{"hidden_size": 128, "norm_place": "pre", "init_std_o": 0.00371, "decay_fraction": 0.928, "final_lr_fraction": 0.0, "max_seq_len": 512}
Each number is 50 + 12 x the weight over its row's rms, rounded and kept within 0 to 99. Layers, rows and columns count from 0. The size before them is the row's rms in percent of the matrix's.

# layer 11 MLP down, 128x512, rms 0.0252, rows 0-42, columns 384-415
102:69 38 32 54 34 40 39 52 28 69 34 49 49 69 32 45 71 51 30 44 53 33 23 37 38 30 57 56 59 50 51 37
105:30 67 49 52 66 48 45 49 29 46 53 61 56 37 28 44 56 51 30 56 55 49 68 47 58 40 61 44 48 51 38 49
100:58 53 50 41 65 48 45 63 44 45 46 66 50 20 76 46 25 56 50 66 40 49 49 42 68 52 44 40 40 43 49 51
093:48 49 66 46 37 58 48 53 48 50 45 31 50 44 62 59 45 34 41 58 47 46 53 45 45 65 31 55 50 45 46 51
100:75 52 61 46 50 50 46 48 49 58 71 64 55 40 45 53 55 67 46 47 43 58 57 74 65 51 66 74 40 44 57 45
096:65 38 52 48 53 37 61 47 51 51 58 69 34 24 38 34 55 48 65 65 35 63 59 48 58 38 49 53 47 46 50 54
100:16 69 37 58 66 71 31 44 63 56 43 32 55 55 59 49 40 62 42 72 37 54 47 60 41 45 74 48 42 69 47 58
100:35 40 58 33 64 51 47 38 42 46 34 44 36 36 52 69 53 69 77 55 61 35 56 50 44 40 53 68 28 48 54 48
094:49 27 49 57 43 47 29 52 52 49 43 66 52 70 29 40 67 56 42 17 38 52 66 32 32 58 46 51 66 35 38 37
102:58 41 42 38 32 40 48 53 70 54 45 55 55 47 41 49 35 50 51 42 68 72 41 49 43 31 23 57 62 51 51 37
107:57 59 69 43 62 53 61 49 68 27 53 55 62 61 60 63 37 32 54 48 70 54 46 44 42 60 43 58 35 69 67 59
102:51 57 83 77 45 54 54 39 58 51 27 37 41 47 45 68 57 43 37 62 46 65 47 47 34 41 72 64 49 31 85 54
101:57 46 62 53 48 54 44 55 38 73 54 36 53 43 62 45 61 54 55 62 43 49 36 75 39 61 56 52 33 55 68 63
099:45 62 46 40 41 58 57 43 61 43 42 40 33 44 43 24 48 32 63 54 45 60 49 28 48 59 50 47 60 42 43 40
099:45 54 42 44 49 65 49 47 65 41 37 49 45 55 45 59 56 41 55 44 42 80 19 54 60 55 40 54 60 69 45 56
097:37 65 46 59 64 57 64 62 62 60 45 61 45 15 54 64 34 53 50 57 62 67 24 50 61 61 44 42 59 62 51 62
094:51 78 49 50 33 73 64 64 69 40 56 62 64 50 42 39 61 42 53 63 47 39 43 53 75 54 34 56 41 60 45 48
098:56 38 19 52 41 49 49 61 56 56 53 51 73 62 62 59 43 47 37 44 72 34 64 60 57 44 34 37 52 44 48 36
101:38 59 38 44 60 66 46 71 45 53 46 29 32 24 68 70 35 42 59 53 53 50 45 49 41 54 47 55 54 47 40 68
107:48 48 33 64 68 38 60 52 47 35 52 86 53 61 54 63 57 38 51 41 44 42 43 51 50 47 64 63 52 67 38 37
098:43 44 29 43 46 53 56 40 47 49 21 70 48 55 60 58 50 60 48 56 65 57 37 62 45 53 50 51 62 60 28 41
103:62 35 33 54 33 48 34 69 60 43 68 53 36 44 49 52 48 50 42 54 55 48 46 42 42 70 52 57 29 66 40 62
094:57 45 57 37 63 30 68 82 48 50 34 35 48 66 51 51 71 41 52 47 34 42 59 55 48 49 60 56 48 74 32 39
098:55 55 47 62 44 43 43 53 33 43 48 52 50 62 56 60 53 49 51 38 58 22 47 37 57 40 36 56 55 58 60 53
095:55 71 76 61 53 61 50 52 29 39 62 42 37 45 65 59 37 39 40 47 37 57 48 35 62 69 43 45 30 55 54 44
096:61 50 67 43 37 32 56 64 50 31 45 42 51 58 35 39 37 46 75 57 60 43 39 62 40 54 48 52 80 66 32 52
101:41 47 39 75 47 54 54 42 59 50 49 74 27 59 60 50 43 47 43 50 38 60 47 44 67 67 73 47 51 49 39 65
095:60 38 21 50 61 72 49 38 41 63 62 48 68 23 47 53 61 54 34 57 56 70 46 40 36 54 52 43 41 61 55 32
098:51 53 51 44 55 41 58 58 64 61 47 34 54 53 79 63 42 47 50 56 66 43 56 37 51 43 67 69 68 52 55 66
100:52 55 45 44 52 41 61 81 54 42 57 35 53 43 45 48 24 56 76 57 46 47 63 20 76 47 66 56 39 39 47 57
097:31 45 61 53 39 44 52 69 41 51 61 51 35 59 55 29 26 39 32 65 55 61 42 49 54 41 38 44 31 49 43 56
102:71 32 56 65 26 36 52 37 54 50 62 38 43 38 34 30 65 52 52 51 43 45 45 55 36 75 39 45 28 26 47 68
100:52 38 50 49 56 57 41 41 28 69 36 69 54 55 43 40 47 63 47 53 45 34 73 59 52 32 48 53 46 73 35 63
099:57 51 54 45 30 63 59 56 53 61 59 54 38 42 43 49 38 59 45 60 37 58 51 34 50 45 56 27 40 55 31 49
095:42 50 48 71 42 54 55 52 65 30 51 63 41 51 61 37 58 59 56 49 53 54 62 40 33 62 28 28 50 49 63 52
089:54 63 55 64 41 42 46 80 47 39 66 60 45 52 55 41 76 45 51 46 68 33 50 43 50 42 48 71 55 56 30 33
093:78 60 66 43 57 40 62 45 41 53 54 53 52 29 79 27 64 33 70 37 57 67 73 54 54 34 64 64 52 61 44 44
097:49 34 25 40 41 57 44 52 31 46 48 57 53 68 48 44 31 66 57 54 46 48 46 52 43 51 62 44 57 61 51 60
097:61 45 56 43 51 65 57 44 36 41 49 67 55 76 50 45 55 57 87 46 39 55 61 37 52 41 59 82 55 55 35 59
099:54 55 78 49 50 63 61 26 41 46 41 32 68 53 45 54 56 76 43 36 66 46 36 56 58 49 65 42 62 59 42 72
099:47 57 57 45 65 66 65 71 40 52 59 48 45 30 38 65 56 50 55 52 57 64 64 54 50 45 55 50 41 48 56 60
107:53 36 66 47 49 64 37 60 50 48 51 34 28 31 47 56 48 46 52 40 55 64 48 35 50 57 24 71 58 37 61 65
091:31 46 33 57 60 57 47 51 59 54 61 53 68 61 67 40 54 61 48 66 41 63 43 53 34 40 82 65 58 63 64 56